python train.py --n_layer=16 --norm_place="pre" --attn_scale=0.0884 --init="normal" --init_std_o=0.0292 --grad_clip=1.0 --warmup_steps=503 --decay_fraction=0.665 --final_lr_fraction=0.0 --seq_len=1024 --train_tokens=629700000
Each number is 128 + 24 x the weight over its row's rms, rounded and kept within 0 to 255. Layers, rows and columns count from 0. Numbers have three digits each. The size before them is the row's rms in percent of the matrix's.

# down: layer 8 MLP down (transposed), 1024x256, rms 0.0913, rows 203-255, columns 0-127
# up: layer 8 MLP up, 1024x256, rms 0.0958, rows 204-255, columns 0-127
down203 095:089169104096151166127090164127126154145108114133113146105150140102110140099147111113121169097169131087105099110124118128133130131125135114113155095046161121160119098082156135129112148140109118129141161125152153113166171129091144098139124113128122095107112107142122149149121052119113128122140121097088168144143127146167089092137135117142118109107158165089143146167119141137148161120149
up204 105:161133120129107083172070111100169089082088120145124076134125138120121123126133118143143115094140143196165121145131124111129112141160076177119098128180128128126108137113151105103116123124105148107136093158145120154127155123119111125138109133112141131115104113121154142121156099112141148156146092136138135129106108141173113112119107146116148144192146116143135154125116149115074132107123
down204 105:152151092141153124131120082143128133119132089142116150109129111107104178075136120124127126122136126095148131095133094106089155148175124148084126125133159133136113139154144163127150080130188108129128141098117186106136141139092116095134144134102086143134129098140100163127146117063162115155174132135141067141088123122103157084099127112106117125134149117120114165129121132145144110113146
up205 090:093122135140173131095125151174157107145121117136116139156095146085165108135139114083126138146109121113153160113124096142173156106139084100074150151139162080106119106100130130153228150117145073163108111118131162119112127104149165128135116135166122130137135115136090128179131139146104114108086165102130122113088119126141163128099110104124112164128140153122085114115128168126124131158116
down205 095:134106118135115117143159096070140136092125124130150124111129120166114146111121124150119119093103105128106123113127167152131112137138102106149113102145130153120170117123096121125043151133116126135097168165141119142124153140109103105121161159105119158122119109125116152141127139103140148153153160147143130102163133143112094147133104150134127090119130102132160146142108099094120157096107
up206 099:145122143161120093114112097090171162107105129131124132103157142095148109128077131121153152102108091121116166139103145148132150118110121173097104141116178168141135124156080136147128103117168156080100097115127126153101098131147147093148134143143078133109139114145129133154116137125134159157136117181115060117150127120126171137135140165121137119090103107117107136107105118103124104124164
down206 097:159136097077154160173160161153149159103096121098131128146126109095128117113141145129100145126142062126138076101128134106135120106125106083149122156113121128173105083173134144124128158154126160133142144155109153114137139127131097124122095112121145150127136156131132153165094149148148105124123136107083109132107117085107117117123150103127140167120137147156129157126174136123107097122123
up207 099:153128120151107146166114141103165142114116126144078136100138156131159122135136130142110122131126111102137134108106125117161162168093112137088094135141093134132095161110092133137163127156135139141137126103117152141103095135156123137133086134138126160125112144156105187082114164146123125142085092122115164137101154139093143163081121127103182098142101136106106167121152157121146160134115
down207 104:168130095162146093065140139129132139169125108113129095146186153126107161128167110138127134134105119120132127157115143174125124130108131102151115132095070110093145161197159131156127140140133107158130124152125131159101171081135104132124163117126122152110151126129124123106152090124167093140115180113113087120210141129116118095127166093103140140136126177110113140087115106144116109076097
up208 101:146106122137145095133125103084123175096178122123121081163110128094116132139143137140102174160139141095150167131150126160128164141100086152111100160116109135123132138104155129106156126135178125104135108098124121154167109117143125127187091132128171166141126107159113123132121148118149104121157120143131103106105148193138146170122141150128134078121124115109147124112114121100131161134123
down208 104:082138112105122158151113123151093106142135124105136154132118153122129119131147139105108142142134123116185105138124104118128094128110119082110120124097142110151133134078131107116177144122149101113147130183170129121138133109101140088091145094159132113174102097129120098108086134138097141144152121123156128105069089118144147172133133123127101146135123114169143132126106167122161171157102
up209 102:088113146136089111117098161108136128098096124148146121076074136151150133166160110126137136099181174137114113136111125118113130136129121156158122114128130109111155158141114143119129121109166139126135137099175145126093068148129111142143135088130111126119176139119153115125165112120149137144139140155126123132111121151146141143144147156134125143145141092145141082131107162134103186140095
down209 098:066142121141134125131148123125130145153127169111109057117073142124146112088139109086124162126104062124181139090134173138144160128137113105153130118113154134129139105140169131125121150111150135112119073125110107157115177122121105138122136162158118127101156122171195135106118117105104158151129150117101159120110122125120087139156114143104115191091116124113126123127137114136129127104139
up210 100:091120113133177112129120133135144073155148176094127143092141146104147106141145115112115110144147116100125091124086122135148143165118162156102138120172150118107116130166090163145143182162149117102103148130156092167112121090125128112094112127138117113130119132148117174146117123128116172118078132131112066142119149064145162179166155107128119133106132114107124132064105143132145112127088
down210 103:156122143113120156148185133139131127109119131140091070093136134169144140094126141161145159084125134184110174143121151126125132122140134140123147108131129141080187147137129076141146094099132126119112132159096139129121122160092141104108129199170142139121083130121143127090178152157156113108115116152123124153147169151147113116115137132104163144092157122130090137168113102150123120125140
up211 022:101088149069130117143123091124108132099096189126125130114112129106140135144087095105113145152171117133151109121119128150143164122094131122141093128126131123099127142130100141120154149111143116132146121139165131122120151149175172135123098112146145141132186112114152153120131166119113159130124134139140102109098169154167124157123099156152111128156121125171103146106088131161116100171105
down211 019:118166180126117142104154133103178149153145102135145124146089097125124178126153091157156131127127118153121097131144119110085135123126151113102156126118162112147150112153165107124154123129136133107147145138127136114077103092082133085154139118101077144100122119069129166108177145096105164131124118199112113122103120144168127108130138114149109099107159130135113088108115155106095126146122
up212 093:113129155144130101125098117125152165142115150075118135122139155088102187127102106124096110134175133148114096120138146151176139080110117113096158116112115150139144123172148111134142132083138131108150138101165123130163153124153165098152103143121145132124158170151094100166098169100143119133100185136132109157140126125127113117120160129179140152180131136136090135103131102103133069160138
down212 101:125190128112150164157130131120125141138116076107087147120139138090147128108104137145130147179117106164138114127138129137128111088124133089161115099116111154159130142173171130117105103144100113124136137121160143129113129096141125100158138121081115106131092110113130137144138123105134157134091132151137093147097095145172143101171148174121134184140165135123147131133108126108082095139119
up213 095:078059136123066133099111133086130142121108153146173134117108156129160156123096132100094119141101131127126140156098152157100133114107117165155149128163142114113152156117079139147134167122138130183110093154147177180112117138112125121127119142164152119116155113143143116089113116157107176105146091180110151099120111157182092109106154169092130117104152118150136131100081140113129110153122
down213 098:148153087093130148156143129129112086133122161159108106160092129132169104126118108141131124101148124121107135157124169109127149151123108157125116082122140135135149098152152123108155148139158163097121192157107116119138115139129145095138139159142154163093133111151121104128116099094152102130109139166130078105132119079096176205165132102129147144114113108107084165071125103142138131089128
up214 094:108121184159150095160075129110104132152129122159131150106096091155154119136130058129131129142122152120154151117076161109118167177123157173152100111142173131098116139108107179123113110129124112137159124099133102126123109114117083083124126116127127143144172123144132153132115127106136111132107142129106109144123142146116155174118130166143144081117126098118159125103113190154135097116145
down214 100:133135120127102081141129111136127090091106092095129145129132122085125125111120148119145146091128100138150141138122107131122128141163103137142178144123125118153193149146157108148138087113149119110094099108123084124097114114112127130106110149136172117139126141112117146133094164121157156149127099130121142104126079134145178117109150152114127172099133162164153124110067097128172130171108
up215 105:134108162123124113133130123091082139118117174139167130079164119059108138146114098117122161141153146134114124142143155137099134142099127167149119084126105130135120135129148159162127118109105159166106140143167085134157141157128118134116128131131188108120127165124107140120112162120101130137148102134152095143113135145161130114132114168101137166135135087174125133109129108138124139138071
down215 109:116137152161123097098128115129140131106159105100137131118102124145110122147177120120097139150116115106102113087097129132112088151162139150139136126127114158156158079143165127093111121109136145122146134148145070168110144127105147105083131154137080122122147129093144161139140148130121152128102114211121146132098076114157134161120104115134179111142120162128154130133137135140135142160148
up216 100:141112156116104116136161115141118120104123152141110084127105108098125103118141126115100137143130153148126173126120134122126130145171080126128109140134109104134169131163163149124150131106147111102121113110127138150118136099134139130125130140142103089155129151101187144117119152119126097118104175124162102132142143090147147134151167138184074134129127109158123120119109146132146130103156
down216 099:129119123180147164154141109116123111161138114146133139181139155129155125116134102120136137110100073087166110119135092143121118148124076070108095130140083131141134139140106103143102142104127118111134147122064137128184082154119149126117160129110157169124128093138115112105126129134107141120131065116128179112116159166138175152089125098099125136136144123113122123111122136121146102170165
up217 117:123138116132125130139135076119107122137108124105145101126105185121165095074113110143110113110127124163131085103094099122126116132128139129091155144154115163115119158109101108139133131131157131175162066100142095125145110131129164114111134130109102149085111175131165137140112156147127151113131159117102129139140118144129116123094137189099121127154085114158130111119156128165104137138121
down217 107:131166126114126145154109130133066166170139157155119142130104105106120134131131120140123127116150104160129155156124098100163072160088102126121152122130128110113112161147110150134110136125147124139128149130108140097132099116082156104127153156130106150133097155060169132151140129128125093136142102156097141123153107198110125100128151151155127102107127131118129102177158087184092127111119
up218 104:078082129116109098121119162106101126163121167103151125167108165160130106148182097098147149168132104123126099114136164178141150113152167112117115122150111110153155128139118121123138118141134135109128107126114155120104168164138105147135099142126139148145117134126122128124080154122133122114149149131106158131150107135099116215153142172123121181133095150159106109126116109093106126145125
down218 105:111110125104122136133120179125126102079112083096145158102156147111065131099111158112163115075097123162129149143132111108099118103144161168131121135175110126163148141150149124158085126113121123110107127108136122141149143135157083148145122128126126124124130146119101134139145134182114148120171092162127119149110118139097117145144096112109122184105152148124115141168132129107095144127125
up219 023:106103143103151083173110112114103121144096154105144145129113143100164108149122108133105160124132139087153099113109099182126159158131133136100077167153152127112134140150139141105163151132149099168126110124182136139122163115113149154137087137124105148174136129103140134137130152145155135123112142139139094121080156129122106142131143142119103118139137099146105127109124165118109108167104
down219 020:161114098155090139143110150122113082125148119128172070128115128117077123124125119165103092136146134142158069119100142144125168145124138151135118132142130097137116132110105153103091145137114140157093112111130139114147127093157116116142105160114122095140089085123141108132097104165169154117139154139093147122101185125072159114164120148129088109145131124140137168131092089104136142127171
up220 101:132093117135120155140147168077108099137128140153112139142121122151122091171133121103117106154122109114106158138124171143169110107093103157127107119131124137111161089135142130144096161149105091152158124153107124090118093102172120130131142138122137108107146165100136131098165111109134127141138137117136168103125123093117087108209109152141117144165094112124129126126171134120137132190126
down220 100:125152100101158108145127119093139164106115125101097175139152107160129060171150119113142147097135121143157129124105134110109128125133126159134101165119112095117127163084124165152148119161132114162086132111111111131110116090116095156171115156126100108096188085135185157091153081103096146139108145076156138159127146155136142150137139095116139101170074123134196116136089143146135118141132
up221 018:129116108104184113121091115122149147115082158141161124082114142085139119152116111120123152142150130115090120108123087171132170153112147114130103122087113127056115146114100140123134152120146121169150145124147126151111163160144147128182146118148104136108131128143094141129147152121100148127138140154113101151122136115132115147168124139149108154124125093166110141104125156163093115131110
down221 015:135117118152145143110118107180138121160160128119126141148150078139115127077159109140119130137135092128114099099137155116115077087134149135109096100133168149132120111123091135101135156131130120144122148150109152119116099079152086144135124136111130139161146101128126083097104151081110116130138109118134104094091117115110109123110172143109135142121149123109124115161142105111134119087126
up222 099:116135089090185144110124155128150084135116141119164126094128130129139128130079145099135121105170138106087127102081118147103126191148136129103148130128137129120122124144114143153156128157129126145104120151171138119142155140122096122161132100106121112136128117105121119113143112129134195114072110170122112139151142116155178141149148113133153135107182102121087161126164140162098164119125
down222 100:092112158112150125111127139081164097130174122125124164135067126089172078126120137112104125108074121112123097138163134153105142169117116104121105126148140134140123123109083154173118110142155132103087089126119173129137116139095128126102109139165126170142120113167134134134106095094124126079106125118160140126118133134145157125125096103139155131117119129135114176116129132108129171138127
up223 103:145132145109113118171124159131141046129119140143150146124103105115120121120148138148095165111195088153133088094171161125158117142142144134084127112119139112130123134134135185114135198082106095145156123137129122146095140118119131117136126114109095123152124123148106111160106126114148135145111105132135131111066125135186085129120133154145131130181140079163135136119119111182141137154103
down223 101:137120178151126141118118137158139139109122117110139129136093135098103111164133136121107162134076076103133093131166139140115122144166117102123087123088091084115140110131108146108084129132109119119139143143091111136133134137115133120078114115167123147112088143160144108149149121112153093127135091108137155106109087117112138140158108101137157153093155148146149119137156121097152156152176
up224 098:109118105140155124135136097142122104113140118165125123144115142166121104156107116100158134124112144168101135067147146139091126136094139143087081152125141142093139182181122111123100140093126103113139106143173109138141148159110088136176121129137168094128169119128092191110149122110121135121176121159124130135164122175094119114156139127067129121102101107128165117133152170117056112145129
down224 098:111161126117119129108156112106171152157148154117109145130119131124138134109152105147092193128142071155142122079099126124149095161101142145132152110149084132143136113093130131105150064151146160120087103110085136142074097125141117134140141133120134156100118123164122121128147135132138141148186115101137144128139117114119137085125100099105104163156164143103129130160097131141138109131169
up225 091:134094153176143129099117095122112169133133147111103127121099129078116119148110113149135109119121136137107144117163104112149145115139124166114135121159128144110160145122134096114146161138127133120126127087141082126086171109136145137103122108111131135113157148091111129145097149110135091105131152106130135114074127100149152119087097116074093149149140136144148122120130189165163151126151
down225 096:112118077179160128110153109151162163154145153128115109071109111195098143155122103132076143136080137144145117125126097178134130117157076125137139126149132132098110109130099142140094163124152088112178111126117106113116154130129092133115173145128144100135118175120140108141077118103180093089142108142165137111111098109147137164111153138154144133116132109144122133092122141143119133147107
up226 099:138114140146132120117131080188115153115125128110169124123122184141127154117149115127143135134098103171155136134086137137156118117119125117115127112125116149112100160130116095131143116100154070106174121177130117188141144123114120093133106142103099180143134092103132097137137129172130196138163127099122129117146136144121129129096100143122063147139110150117106105104119129151157102113092
down226 098:137134135123108110147134122102143104107140111140095162103101113116118088159122153104117186127135128101129088137126108159142111133152141122138102181118109137154144122119103157139140158123126135134136135124113134060112143162163182171167150130122108147152171090136119103129107177123126142116132137115102117141160108102137171163125128131125129094117141077110134079094128099128137162120125
up227 019:116073127125139091152106116114116147100092143125096073130106133077137139144110098112119172136125139122092092145120135127103166134094149145094134160141114137072118150171143171123124138124137131146143121137168141141119164119151134143145094095177091160139162170101141165116163168145131151077101115147135124100093131153123107169101136180143133112122109113141098133110132136133113131154093
down227 016:133136145155159123124151136152127139153133134117095110127160125140161124104146116135159104125078162128163132165172158131124154068096159109107161153159152152147111127130127121152083146120119070133132169105125150157121136119078113146065160135139133116106132115177102125163110108136118109061096134117162140174152123101149136128137185121115109141159178146130159105136129144140155155148102
up228 101:118144163159095110138102119137101101125128114111182111135118167088153150100101138105114090116175125103133104151107122134134153114160116150111076165125110138081093191062056158088178110113145130154122103081125120116117140113117177126153095088121138087128134145121122118139131140144172115141111177120089120132105131124097121118114109110139114117126082123168102115119140112160167160140136
down228 102:149119145144100103115129153143127081106147101138152091137074115131159126094137130130132133170106172098101089130147101097151132119204120150125131126096139155153102136140097099131138060135115113108112075107077120117111152142138119189141142161165140071167149097104143129149143098093164102115166126092108116151164141141129129120120131154121108130136103187119098168130149099093113122164146
up229 104:141141118081122097159146088143125151068091119187149154100151096128094133143096142145102130151123099099130131154130196138132156122131093190146135095128142102136118107171099173149159121112119120139083127137100143147139170147110142091121127081135116164131142112097114108164117157118164141143084155139137105130117139114139162123113133153155112120119104129135114193102147088093132136151165
down229 102:128158136106121140077154149119107132098095128157089122152136084147132127120148082070131144147107166092140113160148148121135134126153115144126136097134121127141074147130147155110122152148126169173140165159123180120111144130124131133102135161126095114136112134127097137093124143154089137120094120131107172169113078130128095134129117092109129147124105141129077126137160109157136136116121
up230 109:131096112171117103166116130121104083100136109122110135133112121151121095173144113106120122108144154121112127083136086125121120135118154173161130155116160101127145167176110111136127112107117127098085128114105125125176137098107130135133114127123119116174127170149151105119144142097194164123127130144118146083121156127132131126117092129129119114153095118163161114132131175143099100161166
down230 109:137104160110150122139100118129111135135117084117126084123127110141123121140164102121125172094073139141144123124119095108128133146110127110109123108156172110155131104152157099120101115168102130169130123159120144154097126113111117140136110116081115133140166130176127116140159056145153092097115123154134083128142161159098112078160102111135089100120130129081143142153114129081114098129106
up231 107:132106117093139142115102052104110072104145114132127122151124099115132138124177111102107146096120095146125159134141095122105120100156129160105134155108108151108142166134094134184158175101106126107111124135174107127127163156099119146173139146155045162132150135168157112135137140129131185136148133109108138096153131142137122126153112122151122110157113137125164126122111136098131104138138
down231 100:122121103138118134127136089123136150161170080138131136111138073099112122127130143120111147124130109121140148140145107111115103128191143123167146164136119124129126064060137133121089089132110117063117131170085097136122139171113098134145087170121138092132149166106113120106117136112104122107134157115095145131161131141124110129121152161124101154146115116098120182140144135111147109176124
up232 099:117076113113115134112104107075140148091107135177130127119134108133113101156090138124107178140108151100134097112113137134145123126096119166148117127138134116117146132179101130148112098073120133135130110113104108208107169136089157087145111112121114116140116113138121163155162113148129117145091140146131143110116152160111136139163143156126107097150113126137131152114153139135108152129168
down232 101:125120084147110122100121114156166140094153111134150172106138105140134095154096126134115137111057133179153152149147101116133143074111148108132108137149163142155108170123142119114140142124150112085157124154166158148127142128126143105142122115142148154112141131153099081126161145189129094157161113127111095123141082147132127115135154158133118120120091128119102115115106130113113142177135
up233 102:100135107141107110146124139087140112133143149117124155096112131101121136140162105099130142113138183103117088131152139154128131121118124126119161099135177141101118167126126134141112138118130078103159102084160120159075155111154205164144094134107143126113126119120085156150162155073153155176152118126152148115122116136093101110120144121137138118148132146185122162125128136131107144125074
down233 108:137121124145061131101118097121103111159118143173080120119132099200123129124125159114098142131123112102047147164148119160182111148113129122161145087128116153106138089144116155155108162126088113105124085107104118144131107071128117100112105133088118078145135150128117159144131131147150133186122118101133147114182129130130159158156088145102150123150162101139106129149108091065132123133132
up234 093:114103080084121121111127109153144120099081144121122152132151115133098092166110155164096146117150152104118148149172102119113115121152112134153142125101145135129130117120115158115151129115117126090138110133137096194122162112136115125182145107149102153104156110128146149105107143151167147147106119164133103146141121134152126153119136147141122147163151071146165135123116094138108132171097
down234 093:147113117117115113147122129147133163089117095147082128110125098160115150083130162152099152150123118112151123142143110129160138083137136092140084142116160075124147113129132138114113136170135118120154171090125175106135128186131137131134095151088150129133119107163111108110121132126134121149137121095106124159115102164131151123117079128109185120162124155124086141160139157096126151122148
up235 102:104105122119127112161069126082105114134141126132139092080143149120109148153142139124173109097122130149119115171161117142172116122170089174128155125080114093122108129108106087106124148073130178152143062146142163101076133108092129119145107127111106145113114157112142145116105141145137128162082114129114097108125153134158117160111088138160103154097146112119140121157133104110123137140150
down235 096:156146123137110087093150142142121146142109146127121083099118133135112104142107195099165117104139090156101164146094127111128118153161098111108123144125129156117138094130093132061167153119102135126174146126139139115151172112163069103124145138152145166094110107125148141115130123140111114187087126115159131139115140160147102143135111107154107148113114135090130143115146120142128127085102
up236 105:136094133159132117107155109093131141169122118122169155136100105105144117092108097141127116099192099150102192120138146161103096135141124152118139144122134142097123126125125177123170134090164125158122116097121117135141119152157115128131068149109143118131140087133145152073153136092156124111113154101101089168140144142136129145130117132153148107129164139127080140120158124103141116151155
down236 107:115124128101100178159147139135096145144106105077118104119142089134147152169103146099148125130131118179155094121123116149149150080124081108096106122132170127116125117129119139123121170136090114117101104155137135091131097151192121136150123115177163121166123089131157116128169123117110117151156118132130135166093149081114125097164147147154125133161122129161106159135146143100155133125115
up237 099:081121117089138086124110146100119093134096155098159122143079161130147148125152160101136137144183164149167105160105084153113163108142104103079109123098141101136122152142120168134184173109129126134126156128164127105149124171130113149104074128138136124078119131108149115154156136082131140133140154146115080115135103119115067160141116119152128134122153120164097138145114144125155135160078
down237 102:130156131126136099130142086124119126084134123139108124124102175120129127142119135107137131134133094136102096159082126108130141130156156140160145109105126154190113141109103159159120121148085097107133140188126159126121148110132156144156178116155174151108138168131155125169102143141130121099121048112112130106122168124162094151129146114117125136129186143130113115156154137145123101105116
up238 116:069126072128172141128087113153098154103097135129161138077116148144131141122139131086128110151126115133159120127137147164134144144096172127095108160129130107137120123141129141144157149114156088166119102161150147102107176159127135125122123095109120109162119113139109119102161126124092142168099155183116127126074120125149131112134115139132066133142140135145123123145115142135117108137138
down238 111:157158138094089114115114128119134160059143105132127199125131169125115156152123142142138142125095117137109170126131118110117110117125122178131107104123124088145129079143149083118142139136128121094141140115129133165143136153105119132129121127098101123116185069124135140116149134128122101124120128124129083121114099094102078090132076125133141118132135138079115093113121155107126091117128
up239 105:093110116149127117112131132144152122164104183119144109105150172110101091156121133118102135095106105137083150117093115129110133122119094115090130147140154102123148119142147173088118175116140093152173109165118135195093127174163149109117123076106145129114115159138145145109103131155139140136137129103146150142096138169145126133107174124135103167122103108115132144107112112174147142139103
down239 103:122109115131092130142107137128186117152150118112142116110149126112099105168166155121155165166103109147115134122129159113142133095105129131151149128107115150144121136086179144139101126173164144135108098129129101175090141123123102106129107130126101096115152136117135131125108089147138149157081177167076086106113099178102109075139170094165160142129137146145106124133092099130138132133135
up240 097:131125123141181116159147115144150121134089130148106163114097128106146094088081130128144128115126109121115145120111149124160115140183159103130121154126117172126083142095128073130148128066132145118146086158121107147141187150127163164136139126152156153122084137152110115103102100152166155138107098127098159104104133192157121128112125133098135051127149141144116151089173135127107139099157
down240 098:126129097109144131112065151114102155126158135139167093149148120117094132167119126133143148110138130143140145136155122102127121113167119140102133109146134115134132155130125183132140150175149123100147147106146141132150097135151130111111136124140122103138102159150211111131101155162151165148161135122113117125118142092137109119144138109138141166132129091154147097183033153124114118128126
up241 107:098117150106149131087127120119062120119133157111123149113068129155157110166126111113147159147148140122096120102112094121126114141119169153146120148160153129100094108141118147115135159129151121159156112147128124122124148128164144110194137094132098069146139114105076172150134146140094149105041150178090113129142155127120109132159126126142124152157152102103123139104131128134108099141146
down241 102:110111143082125132132142165118164163144163142112157103162128136117096121145163104149123113132108140075138123087089103126120107105114115152155133138181128113124133071158088113121144138137118155136149136147134128141165155115152159161148145129122130154119088150115094158125123123163112113083103140106139123088144120132111075102104097167126115151110167188144133092093117092118125123105119
up242 098:074147184112142129159082102145140145147133142140158106122131149132198121130142138074108083137130143100107137144124153158087118112163121130154112120164150115112145106072083121115162138131172116164186113157099127127112168153160104105137120111107145169154105116123116131119119101119112144145119095134102138123108144124140134170153095113091133109142110128128149158114086107136142121139082
down242 097:122156118113132129139131126150127128126116112102149185125135114122138141115118129083075158108139130132157118117116123092138113129118115141141072135090142111151166129116113104155125126144154130145129101077125149116120057154134128107134147111152154061172078126140114109112150158119120162131109184111132130138128131100154103081118165129140112100119109120129140106151138086124151107099180
up243 111:124137097141144149145148134105142084086137136128155136145158125140110102131141104110126137093124107116129120141088095137131106165165093111101140136106162141123119159087132117149174123155192125139124089138156142153127151129120128122147115091133119104107114099079157127129156126118161111116135149113157139106150122098143156124119135159144134128148151149151131168115170164088068143131158
down243 112:117100146117097129131116111112156141135181116147112127125073133097106166126167134118121093134129133170118132159089143133127159138127130117143122112133156144117172097172148137080135123154125180152122122121113155092139142174147088121165139086171097108145129137125106140121189151121123156104123087092185114121143133128180122136142114155149107142130113118115137141102095130114096128062135
up244 101:135132071118101163114122088156135090158139145096164125129147117087148084122084125136149119132110157159143121092149139131119134161159132149149085119124147126101111099117105133085086137163156118172124044133120080136119153123138089148123114094136148121134127155109109125136143124132099121123119155163107098130119128099114169125130133134105148118113146104135119162092128119160076152130148
down244 101:118102104104140121153143131167184104101124153139135089115117123117137078120139096112140133112121104124133153124180153123125113131102187127103121147143112152104111172130136075114153135132118159154154148156162159110131102137152115115125117115101154115122099104134135098136125192107095096141165160116079118103100153162111102137162084156116143138179133113089121136114136108111110102095147
up245 094:122146124095113100151155109139084120063104150156156158101131168098167093135142144158149115109189148137125141152070107125156153117088146146118132159137135105133143137124130106146111148145142074129134129142149122147096139136140153159093148115170141100104118149114143144105171124084134155176148104156102138077103136102170098129126158119098120070111122135107127119105114138120159110112094
down245 093:114125134108148140118100133134120151182104158157099174111145105126108154093110158104145138107109099142134083140142154083130094164126114116131124137117130171148100148089104173109130140146107132147132136132153127128141080114118129098054119137145103152103104108124164081129129114130107111122124141151141121113172103124117138146148118140106124150184149106172137106112120144105138159116126
up246 103:082110137161115147137100158140141107157077123147148109077133125131142135117120135130115116121135145148186123104117141130175167150128171158120120100147169128139109090148141133115148132125128145132111104116122114123110099139136183159126115131156106125121130163117120118156111130082081175117143152153173113128077139127093142115122131119135100115121089151154115159100129156110122102102114
down246 109:157154158104127116103118085122127149182162117131168128124104120143125090108136113136137150130166123106137119103099073120125131120143174125139112117147134148119080122129144146163110129133128150152076135128114142162159096117120122121133116126179131139152151135169132138097083120150158153106128161180146180135138151128111112126137135117131125115118122145112127123115144130108101140086140
up247 105:121112152117146125130176110157079111138114121094118119142110084139162083122134096080140136139104136116159118109154116136122197140123167152136105126101170131080125171134125129139128121171135111146123144136124138144152110149090114143163127141170137146131132143140114095130155131140117151142098141113096098106112117150110134171145143121130122139139102125158077147077151154153108134144126
down247 104:136127113100115159132153143118124118108074138127098160128100073123159114130164132095135118123133151125160109127066166145072132130139119168127112125112151113125123087154112128120119116139140105144072172102126118150125124155160136094163153148163129145108142137149119129149138133088139141139135144136172091171105108054119139148145108088107134156120118082149144125113130169140134124103128
up248 100:133149119134135159126146079145094143105145160062126109142095129140123075150107090144160109112151136119176121097154115125129143111128171120161101134130142123141138123123163130154141115167089089139088137144199117128161114121113148144130124101147113127102168149146166133138135203072128175098117137168139051105128144088147130155163143116153099131144147107135135134096146114180113121153111
down248 102:119129147120138111149119140126087139122147113101110145121112109163167176143117190121121147139150113133120124110138143112128112113112112095094108137111118107140149155120107111135106127159116144142155112120148165121125121084164151150138099122115102125179193150104127109085106119135142098133090121173158117117145132156125132104103150126099113131153154141142142115120084130152129151138115
up249 103:099126089119121086162159126141117119177117180170164121100098136085135097144110132118117152099147107114141131142094096131156183131155115140133133177136145145121100212114122107120142182127105161150159121174138187143136146107113105114145071139097152123098121147152105157098155132126128128106101125153112079118138130133106137123095115142130103119155152101125177128113146144107109139129098
down249 105:154152162100099108131084156101151088128159123111097145098097103122120067142146160070175146118138125130148140100127089109121137145124105124129132112177133154136149130169186086167126163131126177135137141131112133077139134155122093116156143137094101099166160144116095147112114117151132173131112161156073125128113124114172085131105077110154128122147117103156143117185164188141134124109143
up250 086:106133066149096122138099094105155118174119135142154120142139142098144097106093118144079099117139122179157167104150185148158163155162127106128122130142118173122078147125118116066119129136168121158085106136122142133116097109134114113113107120138115099113109160109173124163132148124145108130154157129144134160134109124130136121122122177125086069118152097125117105102114143149146114099148
down250 090:115105141156132142146123144151098137145131136139162087174114135156125116121142134116111093096099120133153126124145160113150155165153129093117151136167089156173110174138131118137121129140129124130101176126090153145171112118125110143086151088114119096104109108127169138162126136104126097101122112121136125178137181082123159103156137134118118085098127118141113115144165128136129118134173
up251 114:102138130099169115099126181141127134105137120129134144147138152088132131154144121106137143130143113175085123126140143159152134134068139104090112155130109121091133142133104140114140127127119130114126124092165137112140120120161183116147082129103117137121119092105168182154131183148123188137119089144152068142155091172143115152095160132106154174092123093136130137105091142104108100094089
down251 113:141132136138087120132072135100124139183140114149111161141128159150110125138081112089115156127127120104109145136115155155091093130096125138125158143130161141106136125143132107078139119105141129114180133133118145143124123171131076156199108089090106140132162123149092136131128142133155135095142148136123183096131159135159150112134135148125128164147143159102142110121076161111126143114128
up252 099:170151176134115123074137099092133108114106119119115104113083073137097116122152125091138088139122159138109119155073116086113173130171153113143092180126145168096162156135120144097148113144081176169140121110135132109152111130092100105159139082142137164127119136111143147172107146131105098152148128121111075130103143099141120148134110111158091131110117121131126156139169125135103115140130
down252 100:100088092157140153152147127142165122120120131152136157122112155081117125166154138120107114134135105115139112111135132128182110116123099124098186110151125108117126130149141117099146133102135100178096099150122121174119122096124140076091158147130117122074137151095116156172128155134141141133175137124129109114136159147132103098114130115101125098105133137143134127117170135143084097148108
up253 105:145134164088110115124150138134138142149134130084152081128088169148126082136120102135136147103155140100133116129170112129139181096152104136126180141122132112127107133116133116123137143099065110134097152133130150130133102130141150123129083103156128131153182120107140160158128143115102140125115151126149134093139149136165137134180096128141117187142108121135117111110151134140107112188096
down253 103:135159103117121129123134087095123124147112163175131092132106130139092132146097107084124116119104167139111114145130173188164105153122171118176117140152149124132113151142128143106142094123141104130101111140116139104156101156169108119153111155104123110131126165113101157113089128165141168126122131166122130139148119160164110139147136131155095100106151066101179087138146138133172136149179
up254 108:085097127135125102128105124159142095120118169142132125094072133119141114158171112137109164142119112106166116165172081143128128132079131129115146135181120133082104134122138158114127135137128113095142130132134119171127120121136146088131153105104092109134101096146098179116104114147123131141090140120120161169152139138119142123101185139110070108115120108126114085145132101138129152113137
down254 108:157139119166154182128108126174159122140122145136134132132124111075144092130086098129113115135147075147143131100121127100130109094088168115126113098151141142098114170101131155145096190148116118106121123174116123135132141106130120130108122135112123140106110130121113152147086106136099125137064081135121124109152104138095136089096148135157137140145137088117117114166094157054117143094177
up255 102:089081120155107114144128133123120105152147135146121104158139180073127113158114097119102130164138113133188109120158138158187133085079114115078083122134125152132146154119127145134129151082135101120153127115128153159102125124140138076093090127141113121132116172119147100142099147106120120128164120132160124120138140116138124113117182147132122144149147129164157105098083140165134066141132
down255 102:082133126123121141095160164136094104131161133137088142186132148136124107136101147108161136155136130126158109124145120148141125111124135146111126166129124134131156132125138083174117132100083102141160147089117141141115139113142109111063146112127128121138140135152145129121125119182130137059151134144158133121174155117129138132106162118108155122144181122086119122139145134109129117147086